Weights of a small GPT-style language model, trained from scratch on English Wikipedia.
Size: 10 layers, 14.5M parameters.
Architecture: LayerNorm before each block, rotary positions, no biases in attention or MLP, attention and MLP in parallel, local attention windows, a norm on each head, hashed n-gram embeddings, learned residual scales.
Training: 154M tokens, 4697 steps.
Each number is 128 + 32 x the weight over its row's rms, rounded and kept within 0 to 255. Layers, rows and columns count from 0. The size above them is the row's rms in percent of the matrix's.

# layer 7 MLP up, 768x256, rms 0.0647, rows 485-511, columns 0-127
size [102 100 100  95 103  96  95  96 101  92 100 107  95 108 104 102 110 111 101 103 102 105  96 114  93 107 100]
[[158  98 118 192 153 113 147 106 109  93 122  81 156 205 158  51 101 144 168 140 169 163 119 128 142 139  83 124 156 131 149 146  95 104 148 179 133 128  88 127  92 103 117  77 125 184  69 175 158 124  32 143 132 102 121 105 152 136  82 150 128  87 110 125 135 196 128 116 145 161 176 154 123  92 190 151 114 110 126 144 108 109 131 118 158 158 138 111 178  88  85 175 161 138 122 163 129  76 144 142 175  96 155  90 133 103 125 142 114  88 153 121 142 150 118  85  84 127 111 175 103 187 141 165 115 153 165 141]
 [100 146 108 147  97 164 127 100  59 139 108 119 100 112 106 203 189 137 150 164 163 113 176 144 168 116 130  83  91 145  85 100 100 141 202 166 138  95 122 139 106 138 159  59  96 136 121 153 192  83 125 131  94 138 118 123 105 164 128 113 144 150 166 124 125 157 104 119 147 118 116 140 120 110 141  77 135  85 124 114 152  75  99 158 168 148 137 165 118  87 146 108 150 134 120 117 173 120 169 112 120 146 161 142 131 166 129 178  84 110 213  63 156 150 123 137 142 169 162  78 180 111 116 168 169 142 141 119]
 [117 145  73 129 130  99 119 110 124 146 156 155 126 172 133 174 119  97 165 116 196 128 201 118 122 118 120 128 146 123 108  95 150 174 120 122 153 138 129  88  66 118  76  76 156 170  48  87 125 122 124 139  97 141  98 113 101 130 158 156 178  84 106 116 124 147 146 162 125 166 130 121 108  43 129 147  69  66  47 140 132 127 111 194 130 137 124  95 106 102 112 152 104 138 102 142 142 132 154 115 174 112 116 113 121  92  99 134 102 118  87 127 189  62  97 137 177 167 114 110 136 137 181 112 112 175 122 185]
 [130 100 197 138  95 146  90 139 173 150 149  87 150 145  92 133 145 162  97 183  79  90 133 167 121 111 117 126 131  78  68 124  88 103 140 121 119 162 130 130 101 148 157 111 114 113 108 178 144 146 147 155 156 105 115 154 160 165 146 117  80 130 124 113 191  91 112 131 106  97 139 110 155 101 131 157 179 149 124  48  72 178 119 103 135 116 116 128 113  87 232 178 121  58 111  94 156 114 165 122 150 129 192  69 134  53  74 137 136 115  91 152 170 151 126  98 118 129 123  94 126 211 117 151 112 120 121 198]
 [133 101  59 110 181 148 161 163 107 129  82  84  48 161 162 197 146 130 139 122 134 105 120 106  31 140  77 117 205  92 123 149 104 133 154 127 159 154  82  83 135  95 123 145 134 125 118 110 152 127  63  93 117 156  91 153 157 125  81 159  72 112  94 159 123 126 139 114 113 146 136 120 127  86 179 172 136 144  74 118 120 180 112 169 121  92 187 148  60 110  92 123  54 147 142 116 166 120 193 138 136 114 176 121  93  59  86 146 132  88 171 104  99 116 151  59 135 187 150 143 168 124 107 171  83  80 170 143]
 [144 100 166 152 170 152 105 111  76 101  80 165 170 124 104  81 115 125 108 137 178  94 160 127 149 124 103 119 168 125  82  39 199 146  77 176 154 114 143 118 166 124 131 154 194 126 152  66 118  45  85 103  99 109 161 177 152  99 132 113 153  95 135 160 131 150  61 191 110 124 167 180 187 123 142 166  80 117 147 156 158 159 170 132  86 159 141 130 135  71 160 126 102 128  80 136 145 171 140 119 116 142  98 136 148 113 150 129 103 139  99 125 157  90 133 105 120 125  85 134 186 181 141 100 124 148 117  96]
 [172 101 106  87 114 105 122 133 137 125 131 107  85  86 176 112  89 135 144 132 162  67 113 109 143 166 102 120  93 117 152  74 114 153 150 114 148 115 102 136 142 173 129 156  97 170 127 141 141  86  66  72 149 142 149 128  57 116 149  78  95  75 137 143 140  60  86 116 150 169 163 148 107 131 152  54  82  77 187  39 150 163 106 166  98 136 144 106 106 148 138 145 136 127 103 108 179 135 164  64 137 129 167 103 158 119  79 160 119 139 150 141  93 135 126 142 160 123 143 122 112  91 162 148 157 156 163 145]
 [128  92 129 108 155  71 128  77 103 105 131 112 152  96 153 152 137 156 145 160 120 175 149 161 140 159 180 113 121 103 138 108 163 116 120 128  87 160 126 122 170 135 117  80 166 101 137 104 108 153 145 105 174 147 100 165 157 215 173  92  84 118 145 167 116 157 103 138 175 118 188 133  87 125 177 164 129 135  84  65 166 113 145 120  96 115  88 163 131  35 136 153 100  83  86 183 193 138 111  76 187 137 113 155 161 151  97  95  46 120 165 172 146  74 123 157  66 148 131 168 147 145 116 133 162 158 130  86]
 [112 193  81  86 111 124 128 138 102 165 140  96 116 136 111 130  92 118 156 107 114 125 104 135 111 132  82 119 129 106 123 148 117 101 154 144 112 136 140 134 153 135  52 160  95  85 175 158  98 143 115 102 103 123 126 132 167 113 120 145 141  64  75 130  92  46 128  99 146 158 136 126 175 121 155 128  68 108 163  47 149 155 100 166 151 100 173  89 153 110 116 108 162  95 156 150 194  95 137 130 136 148 157 145 191 131  88 112 120 182 175 132 120  86 103 137 145 137 153 126 146 148 159 102 107 100 167 109]
 [174  72 135 162 150 139 144 153 160 139 177  58 130 138 168 132 148 142 131 129  89 125  93 132 112 176 118 136 157  89 134 166 129  96 171  84 103 102 125 145 158 114  64 126 127 118  77 123 168 140  90 139 123 158 101 132 102 135 136 123 122 102  75 127 147 119 130 104 117 138 128 106 121 129 179 135 160 131 142 112 106  40  73 174 115 114 160 131 198 136 187 111 167 101 111 111  77 100 164  86 141 198 182 147 112 125 121 159 126 131  94 125  91 121 112 102  67 101 150 134 140 181 138 141 119 132 154 142]
 [167 159 132 105 107 159 122 137 110 163 111  81 159 132 140  44 111 145  94 136  76 140 134 152 143 113 133  65 132 156 109  98 105 126  89 173 156 110  90 115 116 121 174 119 123 151  97 160 135 132 138 129 125 136 155 142 200 106 106 120 113 103  88 155 164 161  77 184 138 183  97 116  93  51 175 114  67 135 109 114 151 167 131 141 117 121 123 133 121  86 178 166 175 131 138 169 113  86 134 121 104 126  96  75  85 143 157 128 101  88 137 139 153 144  71 116 158  94 103 133 167 149 167  17  77  94 167 129]
 [107 167 131 165 181 147 141 100 100 132 133 105 166 162 145 176 152 127 144 132 140  99 103 152  99 156 162  68 176 158 143 126 148 142 122 122 163 129 149 128 104 142 113 129 152  89 112 141  90 105  94 139 133 163 121 191 119 159 148 149 136 139  62 155 111 100  98 164 176 168 139 114  24 126 177 112 122 168  61 144  92 183  91 141 116 135 149  69 150  88 104 127 103  82 101 134  77 137 130 135  96 161 179 110 106 126 162 117 116 123 163 112 137 124 182 193 132 151 150 152 126 149 110 140  69 188 115 121]
 [177 136 111 125 152 125 120 136 104 115  78 126 157 191 128 110  93 132 164  99 198  54 183 154 123 104  69 192 119 146 142 164 166 114 171 217 153 146  92 144 107 154 111 117 110 109  95 148 127 138 127 105 130  87 107 184 136 145 138 111  86  60 137 153 196 117 119 147 136 158 146 125 106 114 140 152 107 120 153  72 171  82  60 134 150 121 123  96 112 123 132 166 107 143  85  93 140 167 148 119 165 138 156 120 176 183 136 138  74 138 168 137 104 111 113 116 169 156 102 135 143 120 115 118  97 103 136 136]
 [163  83 115 184 170 116  64 147  53 128 114  90 183 139 141 102 131 147 133 104 124 100  94 113  76 161  46 133  98 110 133 158 101 119  83 115 108 189  94  74 144 140 115 151 117 203 124  65 106 119 132 122 140 132 128 123 137 141 110 129 148 101  94 122 124 132 148 116 176 149 108 173  98 102 139 147 108 121 145 102 160 143 115  84 117  88 133 135  87 108 209 133 165 120  88 141 120 196  91 154 148 103  94  92 150 116 219 109 114 100 137  93 123  94 186 110 159 144 117  94 169 121 155 151 141 106 135 150]
 [102 100 109 132 204  86 164  35 131 123 168 127  70 192  70 190  82 117 178 105 116 134 132 164 154 121 140 131 121  79 105  48 150 130 100 119 100 155 120 165 127 119 117  93 157  52 126 154 142 142 144 101 106 127 181  91  77 154 149 141 121 172  56 164 119  91 142 120 162 109 160 123 142 132 196  56 118 120  85  88 162 150 107  94 121 156 128 122 118 113 151 105 152 124  72 122 128 101 144 134 137 125 127 139 121 148 107 107 144  94 139 128 108 138  58 107 145 129 126  54 205 193 144 113 141 128 167 203]
 [116 122 111 147  84 109 126 153  99 161  62 147 166  77  75 162  80 123 107 132 139 111 148 133 117 135 163 181 113 139 163 126 199 109 100 113  99 106 121 118  65 135 158 128 192 148 110 214 106 140 163  89 133 151  57 125 156 127 175 163  55 113 135 148 160 155  99 191 147 110 100 119 101 110 130 175 115 122 143 137 103 129 171  60 129  73 167 147 177  91 123 117  98  51 128 109  69  91  92 143 126  91 141 156 127  82 104 139 147 146 139 178 119 113 109 123 155 138 158 119 135 152 126  89  81  95 188 129]
 [116 158  59 108 113  83 143 116 111 151 123  98 122 145  80 163 110 146 125 177 167  98 116 173 123 140  85 137 208 101  99 122 121 163 167 128 135 149 127 133 145 186 182  99 135 211 137 119  70 159  97 114 152 106 156 141 158 129  95 107 116 118  89  81 192 163 117 142 143 182 138 130 114  97 144 162 100 170 102 106 149 100  88 103 157 103 118  98 135 106 143  90 200 149 128  68 167 122 135 166 198 160  86 189 143  78 132 139 119 142 173 147 136 181 125 119 124 190 160 174 100 119 151 123 102 177 144  69]
 [129  76 128 108 151  79 132 204 164 172 122 139 105  97  60  87  69 132  93 166 161 145 175 176 143 133 113 106 122 115 158 102 109 162  93 170  86 106  51 129  86 138 129  97  92 126 108 103 124 163  76 137  77  85 129 127  97 164  92 169 110 110 124 172 107 151 109 175 117 156 148 132  95 130 141 109 168  43  90 117 175  37 164 146 127 101 137 124  59 120 133 116 140 108 117 111 147 149 128  92 112 120  90  86 135 134 135 128 176  43 142 166 119 145 129 127 144 155 116 102 153 118 155 109 130 132 154 151]
 [141 174 126 112 111  37 157 116 144 128 123  69 135 111 121  92 109  85 159 109  96 157 139 164  99 103 102 117 111 153 115 130  94 142 143 162 114 144  84 131  95 126  81 123 120 145 128  83  93 111 101 120 144 155 157 126 124 101  95 140 125 119 114 179  72 196  82 117 128  85  99 136 118 141 145 120 144 117 163  32 120  95 167 124 173 129 109 183 125 136 150  61 156 111 100 146 147 164  92 159 142  78 143  85 139 161 157  98 157 129 191 166 132  91 138 132 174 126 154 150 131 196 134 143 162 145 170 143]
 [137  57 134 100 150 101 144 157 167 137 137 115 144 163 152  65 143 110 126  94 134 134 137 157 185 100 101 105 101 165  78  86 197 106 148 199  65 116 154 138 172 101 102  74 110 189 159 114 132 124 136 157 195 127 140 161  97 135 137 171 134 123  46 102 157 145 131 134 153 130 130 150  93 134  97 137  85 125 139  86 145  79 151 141 144 120 162 120  93  64 171  91 161  88 161  69 128 139 112 124 173 168 134 110  98 124 134 151  88 134 174 105 169  82 159 123 117 144  80  88 158 142 158 183 148 157 177  67]
 [ 98 159 118 134  70 138 109  69 164  98 151 121 167 125 156 177 162 118 114 100 162 101 107  58  70 142 162 106 142 153  59 127 120 165 125 171 155  86 127  93 118 103  95 132 179 177  96 185  67 108 119 157  97 141 101  59 131 186 122 103 143  77 127  77  95 111 150 140 149 116 124 150 156 114 162 125  93 112 166 175 110 133 148  86 168 112 148  61 185  90 174 134 142  83  98 110 150 115 126 118 141  64  66  77 151 154 142  91 196 125 132 128 140 152 127 119 128 166 157 112  73 137 140  81  92 180 163 138]
 [176  74  93 143 101 122 119 113 142 168 141  70 132 163 107  82 148 107 136 102 155 120  98  62 106 214  92 103 152 116 127 182 186 145 119 124 138 119 137 125 180 137 156 112 113 179  90 151 112 197 161 105 132 156 113 103 118 135 128 152 163 116 138 128 116 176 148 105 147 154 158 128 108 111 158 165  82 148 114 155 144  84 119 158  92 175 156 105  97  87 120 105  96  84 164 129 112 144 139 124 131  82  95  84 124  79 170 143 135 140 170  96 108  82 113 158 105  83 144 139 155 146 137 123 146 123 145  71]
 [161 116 147 123 128 106 166  90 124 126 129  94 191 151 130 157 116 161 111  73 133 122 120 151  76  93 167 116 123 167 151 155 127 131 176 116 146 159 119 132 101 157 143 118 122  94 116 145  82  86  87 157 141 128 131 130 162  85 121 137 128 116 120 114 127  89  56 138 165 100 134 125  46 123 115 113 153  96  77 151 147  89 140 135 127 120 164  92 163 103  76 175 135  65 121 131 162  93  94 120 157 111 110 107  62 102 138 163 169 172 153 119 147 102 143 155 136  55 175 140 171 129 106 124  86 120 158 176]
 [176 132  63 110 144 120 126  94  80 164  83 135 122 164 129 139  88 119 112 119 184 108 148 160 136  85  94 153 150 172 140 124 142 169  95 141 172 164  95  75 133  93 161 109 138 161  59  96 129 108 141  80 135  98 131 110 137 118 116 107  90 113 175 125 157 119 110 118 153 203 179 153 103  90 155 107  89  89 165  86 184 104 155 127 186 123 111 108 174 107 149 125 107 145  71 121  85 139 160 166 187 135 104 108 108  73 101 123  80 160 135  99 162  98 119 117 112  96 141 147 161 115 149  55  99 108 139 133]
 [160 164  46 108 176 117  82  97 102 119 122 132 151 119 106 131  99 158 164 120 147 120 177 109  65 189 106 108 109 133 107 103 130 174 107 116 144 134  89  98 115  78 100 155 108 114 147 143 139  82 154  96 168 134  92  78  95 123 123 113 146 134 123 195 152 146 139  80 124 173 100 145 120 123 134 127  75  52  93 100 111 134 141 146  89 180 212  82 144  84  94 109 122  59  93 137 205 123 153 126 129 115 132  91  99 186 100  82 130 120 122 156 137 112 157  71 156 153 140 120 124 143 160 107 124  90 150 172]
 [124 100 142 147 122 103  92  78 150 130 135 139 182 127 105 160  84 185 127  52 112 154 174 120 154 163 126 164 148 187 121 137 126 131 156 146 154 126 137 132 106  81 183 117 164  45 127 153 122 114 135 103 116  86 104 193  99 108  89 144 150 104  77 135 169 160 156 136 135  98 176 105  60  86 155 152 122 114 114 134  95 109 112 108 123 112 153 147 128 138 177 130  57 131 158 149 113 175 117 173 101 110  77 189 190 127 146 106  73 141 173 114  99 129  57 111 145 117 134 137 151 141 166 116 181 135 120 177]
 [197  80 137 155 196 162 107 113  83 121 121  72 144 116 162 142 116  94 145 142 125 131 109 198  83  98  45 138 112 156 175 110 141 130  73 203 108 107  70 180 100 153 162 135 156 112  93 102 194 164 118 116 144 160 127 129 161 131 143 149 104 102 113 194  74 141 152 164 138 169 159 169  80 155 196 170 102 123  83 111  80 136 106  99  99 101 122 117 158 149 124 105 110  72  94 152  83 170 181 103 111 119 133  84  58 103 144 165 106 125 121 132 161  74 116  87 145 165 117 117 151 180 171  98 150 169 154 124]]
# layer 7 MLP down (transposed), 768x256, rms 0.0591, rows 485-511, columns 0-127
size [104  99 100  97 104  97  94  96 103  92  98  99 104 102  97 100 109 100  97 105 106 105  99 106 102 102 101]
[[ 97 105 128 139 106 168 120 136 122  94  82 106 180 146 192 134 143 113 196 134 140 178 118 146  96 125 154 154 124  91 181 136  91 113 176 140 108 144 121 144 120 121 100 144 126 140 115 121 139 171 113 131 114 154 133 135 109 120 142 106 125 156 162 118 134 152 175 103  78 146 181 140 117 123 135 140 156 193 141 100 151 201 118  78  91 117 106 205 140 131 154 163 129 141 148 163 136  95  92  85  89 152 120 172 135  73 190 139 131 183 138  90 126 121 138 106  92 136 123 173 117 116 106 106 134 164 115 128]
 [174 147 158  65 156  97 165 150 194  54 114 131 154 152 112 103  97  80 117 105 104 123 126  63 151 183 139  56 100 132 125  74 150 129 120 109 110 121 129 159 138 165 145 174 166  93 138 141 152 156  90 117 167 141 136 129 152 125  92 134 143 120 116 143 124 108 109  87 139 141 113 137 136 103 118 137 106 147 135 126  99 120 114 126 151  86  99  71 111 105 110 136 104 133 112 124 104 144 164 128 107 116  93  99 161 142 147 135 131 123 154 137 174  85  90  90 159  80 113 149  90 134 157 100  85 109  17 114]
 [173 128 181 144 161  89 126 101 113 131 100 116 151 129 145 138 157 152 131 121 110 134  86 112 123 148 162 156  64 142  82 134 114 110 130 154 103 118 128 112 208 155 111 109  87 135 131  97 147 141 129 131 149 177 100 122 127 108 119  97 126  90 129 137 126 102 187  97  94 108  66 105 136 142 147 117 127 116 137 117 118 136 117 124 173 160 101 103 110  86 150 141 145 147 101 167 130 110 125  96  94 105 135 121 102 107 100 164 127 140 141 131 170 164 149 165 101 137 191 127 202 107 165 188 126  91   0 131]
 [127 126 127 107 114 113 149 107 123 131  82 139 129  83 142 128 112 129 138  92 146 114 117 164 146 190 150 168  80 124 129 131 148 169 158 148 173 107 131 138 123  91 130 124 119 149 117  81 148  77 138 126 115 132 116 157 148  85 129 161 108 151 152 120 151 114  96 146 194 159 118 163 113 103 106 152  87 123 118 146 124 110 102 109 101  82 121 147 147 109 129 130 113 132 158 123 145 111 134 108 136 143  87 163 120 145 112  95 132 120 148 104 144 123 171 158 143 116 197 164 110 113 133 106 115 173   0 119]
 [138 170 116 142 137  89 113 101 125  73 153 167 133 144 112 160 149 123 140 126 149  92 165 107 112 163 146 122  69  96 170 109 129 123 144 149  55 132 129 110 142  94 112 103  72 146 121 155 116 185 156 139 156 190 167 173 153 182 153  79  82 161 162 131 112 117 100  65 175 108 147 139 131  63 132  85 144 122  99 101 142 122 171 128  14  72 163 135 171 163 101  82 120 189 130 148 100 106 107 146 117 144 128  86 102 118 119 157  97  81 119 121 129 132 130  91 138 120 180 128 142 131 125  64 125 132 177 108]
 [112 136 132 157 133 162  98  92 107 205 121 149 162 128 110 102 158 124  88 178 164 130 108  84 150 151 165  91 100 130  62 176 133 157 105 102 143 193 110 133  74 156 143  84 127 147 142 111 119 116  81  40 141 146 109 145  87 121 169 140 153 101 136 120 113 132 150 130 104  93 125 123 171  66  94 107 129  66  83 184 145 104 110  91 131 121 104 101 135  99 140 167 162  97 166 136 148 133 140  85 207 156 166 140 115 118 128 105 110 175  57 139  65 169 149 130  94  97 174 156 148 153 161  85 123 125  56 133]
 [135 121 141  88 107 183 141 128 154 131  60 139  86 133  66 119 127  68  89 117 140 179 136 150 124 140 106 150 144 138 115 115  93 117 111 162 114 106 152 172 112 126 183 166 109 127  99 172 149 109 117 151  86 111 131 108 123  87 128 135 132 182  94 142 114 136  97 193 108 106 102 133 122 123  97 185 166 134 114 145 102 154 106 162 130 138 168 130 128 116 113  96 131 128 128 126 122  85 120 134 118 144 154 119 156 146 156 103 173 121 144  96 139 154 155 178  89 129  91 104 147 148 109 116  87 146   3 118]
 [153 158 168 189 111 101 131 139 146 152 115 131 110 171 130  94 137 139  83 137 111 142  64  57 101  73  62 158 156 116 109 151 153 142  67 129  84 107  77 185 132 108 149 111 189 145 154 165  72 133 140 152 133 120 152 129 128 146 117 159 128   6  84  66 166 121 147 161 183 128 112  84 163 143 112  95 108 120 154 131 133 122 136 145 136 192 147 126 151 140 119 133  99 189 151 163  87 156 104  97 136 110 169 127 113 149  92 124 117 135 130 125  94 145 117  89  91 189 134 117  97  73  99 149 162 110  97  78]
 [128 150 109 116 101 179 115 139 137 115 139 140 159 151 108 169 128  92 156 113 118  65 100 104  57 155 140 115  93 140  51 163 147 172 103 100 227 104 153 149 108 123 132 130 109 132 166  73 128 115  85 134  99 151 126 155 133 135 167 142  88  93  58 157 129 143 136 103 134 124 161  39 156 159  90 151 131 105 139 125 147  77 148 148 121  80 124 154 123 135  94 103 163 124 197 167 190 126 161 170 136 147 197 117 121 144 115 150 141 131  79 103 183 116 127 129 130 128  85 141 162 171  84 126 158 107  64 145]
 [ 46 121 136  72 130  82 129 140  74 101  75 157 120  90  81 161  71  66 155 150 129 128 136 103 165 125  98 154 164 112 131 149 125 142 130 155 112 220 129 123  96 150 120 191 118 199 120 121 147 159 105 121 154 186 211 178 128 151  73 117 129 132 142 115  86 137 194 126 106 135 135 130 133  73 121 111 124 159 134 160 101 133 152  89 138 108 152 158 145 151 185 106 126 162  88 141 202 137 106 151 169 121 110 115 127  84 124 110 123 134 141 150 188 161  94 161 101 128 137 140 140 120  54 156 135 155  45 139]
 [178 140 143 134 158 153  90 128 126 128 123 115 121 164 145 125  95 128 117 118  75 189 123 104 125 116 117 131  70 157 177 139  67 144  64 108 151 145 150 146 165  91 124  93 122 105 109 157 121 186 131 104 128 125 144 165  96  80  55  87  88 160 141  91 126  69 116  78 143 162 151 112 158 122 176 131 108 174  80 192 147 156 126 138 112 145 159 146 138  72 146 140 146 165 133 128 106  68 187  96 136 140 170  92 107 147 106  94 130 138  80 154 152 156 132 117 171  97 125 141 134 120 155  80 120  66  74  64]
 [112 109  87 106 144 167 104 168  90  98 159 129 162 123 132 124 175 145 173  76 137 122 172 165 132 132  92 142 179 163 116 149 111  96  94 152  69 134 116  99 103 132 177 136 147 116  71 124 108 170 162 118  97 101 165 150 141  96 153 133 110 195  84 134 132 101  99 165 185  85 138 151  91 150 145  87  94 148 123 131 111 106 146 107  93 150 100  80  91 119 140 157 115 137 154 107 114 125 125  98  83 120 135 122 134 157  92 159 160 141 160 143 178 144 139 130 111  83 138 127 135 120 156 180 134 133 109 149]
 [108 119 149 142 105 152 119 121 140 123 139 195 124 162 127 134 121 154 145 139 128 149 131  89 129 135 143 104 120 136 105 128 135 143 165 146 143  97 145 117 118 134 147 112  96 159 156 139 153 135 120 100 112 144 122 127 122 153 119  93 113  98 166 143  98 131 184 151 130 108 151 104 120 155 119 134 131 149 114 104 117  95 156 118 133 122  68 118 150 136 129 140 135 129 152 149 125 133 126 111 128 145 163  85 148 120 138 133 108 123 136 123 126 132 163 142 114 104 110 131 138 115  93 138 127 131   0 130]
 [109 147  91  89  57 128  95 146 106  82 123 126 142  80  50  94 127 150 140 115 153 149 162 117 204  68 104 124 136 152 102 117 149 162 139 145 147 150 144  88 107 173 184 175 132 183 102 116  62 189 163  98  97 143  88  89 114 133 137 143   0 106 168 109 146 144 146 103 118 160 101 131 151  99 105  62 132  94 122 116 115 120 132 155 124  94 100 184 134 150 129 148 188 107  84 134 121 116  64 103 159 164 164 127 115 174 205 177  93  82 139 117 137 214  80 117  87 107 138 139 114 162 184 115 124 110 114 154]
 [106 135 130 169 170 128 143 108 106 111 113 196 108 131  95 137 133  95 155 105 106 174 127 151 134 175 167 186 116 137 133 109 158 136 110 149 231 111 132 194  90 122 150  94 111  83 145 146  88 169 119 128 111 144 108 180 116 102 128 137 115 107 127 127 113 162 190 113  43 179 143 131 137 153 160 162 134 131  69 116 148  88 177 107 165 151  95 161 132 147 114 136 119 125 130 127 103 124 186  88 155  82 144 149 150 131 119 148 127 160  90 117 148  89  91 137 115  91  62  85 111 148 160 110 175 164 105 152]
 [ 99 113 149 155 111 150 116 165 144 169 134 101 128 103 134 165  91  97 119 108 126 108 126  68 132 100 135 142  94 100 104  84 117  98  67  89 112 117 169 101 129 142 140 112 101 143  83 122  64 165 111 113 136 188 128  81 102 104 140 146  60 132 104 128 142 125 205  70 205  69  70  92 168  39 169 109 164 125 108  97  71 191 152  92 174 166  85 141 179 150 112 190 110 109 151 129  91 120 129 168 118 161  96 145  65 132  63 173 103 125 122 128  96 143 136 156 114 131  98 177 129 108 121 117 131 128 116 131]
 [ 83 143 186 187 150 132 104 112  92  97  91 136 188 127  84  78  98  96 147 118 186 124 171 124  92 100 118 166 153 139 106 102 170 223 128 163  97  62  70 127  82 138 135 103 135 160 134 123  70 150 122 115 153  89 179 196 136 159 141 138 135 135  82  91  93 120 158 132 110 156 148 170 136 103  91 161 163 114 143 130 117 109 155 140 161  41 182  99 126 129 138 145 132 106  76 132 169 169 176  94 129 121 144 136 134   2 112 121 109  89  69 131 114 119 168 156 145 105 165 115 106 129 131 122 113 144 106  97]
 [ 82  58 115 154 108 164 145 113 104  63 170 125 119  59  96 127 145 105 147 142  89 120 133 105 120 113 145 180 100 135 137 154 100 122 105 135  92 183 144  90 115 131 146 153  79 127 113  97  95 162 160  98 111 160 123 118 179 177  93 115 138 138 104  89 132 142 155 116 138 136 126  69 157 103 126 129 109 118 172 190 127 120 114 151 126 148 110 124 180 132  84 130 133 121 107 101 170 146 140 159  85 146 150 110 113 142 137  90  98 136 114 101  88 142 113 148  39 139 132 154 155 182  79 110 116 170  98 120]
 [127 146 118 119 134  93 121  54 170 127  95 197 101 123 156 118 100 119 125 137 114 133  93 110 107  91 124  70 119 117 160 105 135  99 166 166 191 170 131 163 136  94 126  80 156 130 103 146  92  79 103 107 107 104 123 129 146 110 149 129 147 106  71 110  98 147 140 140  91 133  98 116 139  81 141 105 118 150 126 152 159 162 179 126 119 110 145 107 138 170 121  90 149 103 224 137 138 106 165 181  95 143 203 110 135 185 141 177 147 102 173  94  79 165 151 107 112 162 126 159 114 100  96  96  56 107 110  97]
 [106 112 158 157 116 151 129 111 145 120 128 184 138 165 137 169 142 135 133 147 110 192 140 162 120  55 111 121  97  92 179 157 118 188  60 131 146 113 161 182 120 180 104 188 133 122 131 164  87 136 122 177  81 154 107 154  90 142 148 130 140 115 142 166 107 128 162 134 128 135  99 117  80 163 133  81 127  96 136 121 156 144 137  92 122 112  82 121 236 154 131 148 125  48 136 120 148  84 155  92  81 141 153 153 128 112 144 120 167 171 144 139 159 116  95  37 211  56  89 140 115  71 125 122 129  66 116 140]
 [176 128 122 150 110 125 126 130 116 136  83 122 163 123  83 100 144  82 210 136 165 130 130 126  63 162 122 141 103 144  73  82 123 141 139 148 141 106 142  66  90  94 128 135  75 109 134 169 141 108 139 126 120 105 177 123 150  87 157 116 137 112 159 143  85 125 178  88 122 137 136 131 201 126 163  75 139  94  64 128 129 132 118 133 106 110 124 130 149 122 193 135 119 194 127 102 131 111 155  92 169 120 112 120 116 151 101  76 150 107 128 103 150 110 195 138  84 108 108 161 144 145 120 123 117 161 161  87]
 [ 98  90 146 101 145 103 121 133 111 112 148 100  87 151  89  55 114 138 132  33 149  81 121 138 112 126 135 147 102 154 122 214 127  94  96 136 140 155 136  99 112 130 101 123 152 156 164 129 132 111 100  94  83 144 143 176  97 134 140 108 191 107 158 143  71 123  81 176 146 121 123 141 130 124 136 143 172 174  94 107 123 122 156 109 141 118 144  50 125 125  99 114 121 148 120 120  76 180 102 111  76 122 102  95 125 172  99  92 118 158 113 158  95 112 117 108 106 112 117 158 120 133 112 107 160 101   2 155]
 [133 121 127 164 154 134 100 188 137 160 143 123  79 116 130 112 112 154 168 154  73  96 149 110 115 123 126 137 153 141 139 103  79  78 168 162 135  90 169  96 152 171 112 136  97 116 108 146 138 166 170 113 119 131 169 175  98  90 147 195 138 103 138  59  86 112 139 139 107 132  96  92 103 186 129 117 168  94 111 154 143 152 169 134  92  65  85 166  73 176 121 201 134 160 138 129  92 148 146 122 189 132 131 185 117 125  51 101 112  58  91 179 123 116  41 132  86 136 160 127  85 114  73 104 151 101  83  91]
 [118 132 115 125 107  94 106 131 191  67  59 139 133 136 130 117 157  99 127 126 161 114  94  73 106  89 104 189 139 158  83 133 156 143 140 202 107 162 125 114 103 101 160 122 110  75 148 134 133 105  95 162 154 157 134 142 123 128 146 135 105 120 137  89 173 116 115 146  64 139 114 125 143 144 164 189 128 182 172 116 168 140 150 112 169 120 136  66 141 111 171 128 102  82 159 116  96 120 155  70  87 162 126 131 140 138 137 144 106 176 140 104 154 143 131 106 127 178 143  98 184  67 141 167 138  85  30  96]
 [129 141  98 115 130  82 130 116 114 178 131 125 148 136 129 123 143  77 169 132 157 152 166  87 138 164 145 127  77 103 111 109  91 124 117  92 111 146  97 128 106 190  64 132 151 161 162 124 140 117 113 129 153  72 107 151 126 128 188 103  82 138 148 143 158 107  61 140 157 114 137 111 108 104  94 134  80  98 157 154 115 119 151 134 146 116 150 131 139  99 150 162 112 164 121  71 172 157 142 173 146 132 144 144 124  84 121 123 150 129 141 141 105 148 109 142 169 139 158 126 137 144 123 152 118 122  27 156]
 [ 70 149 178 136 130 203 133 137 159  92 165 173 116  85 132 121  90 100  83 114 118 141 110  82 124 133 111 128 120 165 112 127 101  85 104 126 131 140 152 132 170  98 174 148 170 112 145 132 141 118 127 134 133 105 151 179 127 132 211 146 113 172  93 171 141 109 171 131  73 168 123 131  93  92 159 110  76 183 135  40 152 211 168  81 145 153 102 138 145 166 127 161 156  62 149 150 128 146 111 146 171 113 118 116 125 126 175 122 126  84 120 148  93 148 146  84 198 100  95 117  98 100 108 106 171 143  87 144]
 [111 140  91 118 160 191 176 104 129 164 126  77 189 113 121 147 148 157 151 160 163 134 121 187  88  71 100 187 146 128 156 122  90 146  84 125 141  89 107 162 121 148 148 142 107 173 110 149 137 139 168 148 112 111 168 135 118 171 103 101 115 140  97 172  74 196 168  94 160 123 161 130  88 147 112 167 162 132 126 150  88 149 149 122  86 136 106 119  91 167 113 121 175 126 179  82  92 129 170  69 107 128  99 117 125 120 136 171 120 139 123 188 180 132 114 117  83 136  85 109 136 123 126 118 112 123 102 131]]